From a checkpoint of a small transformer trained on Wikipedia.
Size: 14 layers, width 64, 2 heads of 32, 0.716M parameters.
Architecture: rotary positions, tied embeddings.
Training: a variant of Muon for these matrices, 122M tokens, 3718 steps.
Each number is 500 + 40 x the weight over its row's rms, rounded and kept within 0 to 999. Layers, rows and columns count from 0. Numbers have three digits each. The size before them is the row's rms in percent of the matrix's.

# layer 8 attention value, 64x64, rms 0.201, rows 51-63, columns 0-63
097:498478449506510518472446452531416470462535453532494554465460532452409448484507492557494507456511463547526504554468513515490420476546424514463488512481501481560548436539552500497496562416525486
122:544493529518446498476567453477491447540482490480521444561478502483487588445489414469431486440466429545490495568491466534486487460462454496449447495509544593477481497513471463478559461531478491
106:507410535508531585417545471504506453533475488431516490553558550465490502471521423464511491483541502478525455496562494429492494481546509507512549434526528539469572505557501539533446526527436495
108:454499539493496461580440496462455502494525546515566555518502544449460515540456482427552445485582496478503527454510493469486530498493523428476490383511457501451527571504409500494495493514515495
110:479460474491457461484537503473469573480502540536496525469557503487566521535486454446511525574512498491503566518422545518528515536503391472531467515494481477503452498572452468479450548406523431
116:498465459488507523511539515414546516523489530511518518542482466536490467525412587453417545467545542500497490482541539506505522541519460469405465499425457463486543502548440508477439468470560459
093:407474530497462428397482514498473445503470510493454529564518456474458471510474540471498494492478479416523479497528537510547386474488467544509501494522452449483483448446513439462547478530496450
103:452499498513567511479460466484548478511508508486531483353460583525496489507504508469502537484511508466431476507546536488505515421470507515440524556502531518464479458545445538553494395498469547
102:442562525503436480533497464408527568498549469575421492530500502534470443546493576478501482501521488425528458502453515482469485517517455475531544490483555541549576456489447523544526503507447473
113:506555522486500482532466482462530466529470459476511452489581432516449487528443517523485467499533495436503562547553475523438455483431434479554520499465515470579504535517510446547428524432555548
104:454506538464488529461471457435440531525543453500533511483457430578485565510491443473462447492505474502500487531499531475563508476537580492488459538419515543477500493460540456455403501501435450
100:487425490445511498508478521451499484456555458550494491508480538445552479545492529508485457445519407463506521531516423535535459583506545540481541536492573512518494551488506548489395437471536491
108:453474540467406521535506479523514443454427449461472523493525529599526455504452424442468513490429517475556477426476474517567548449501486453508457458509528558489523485462527487499527466516517521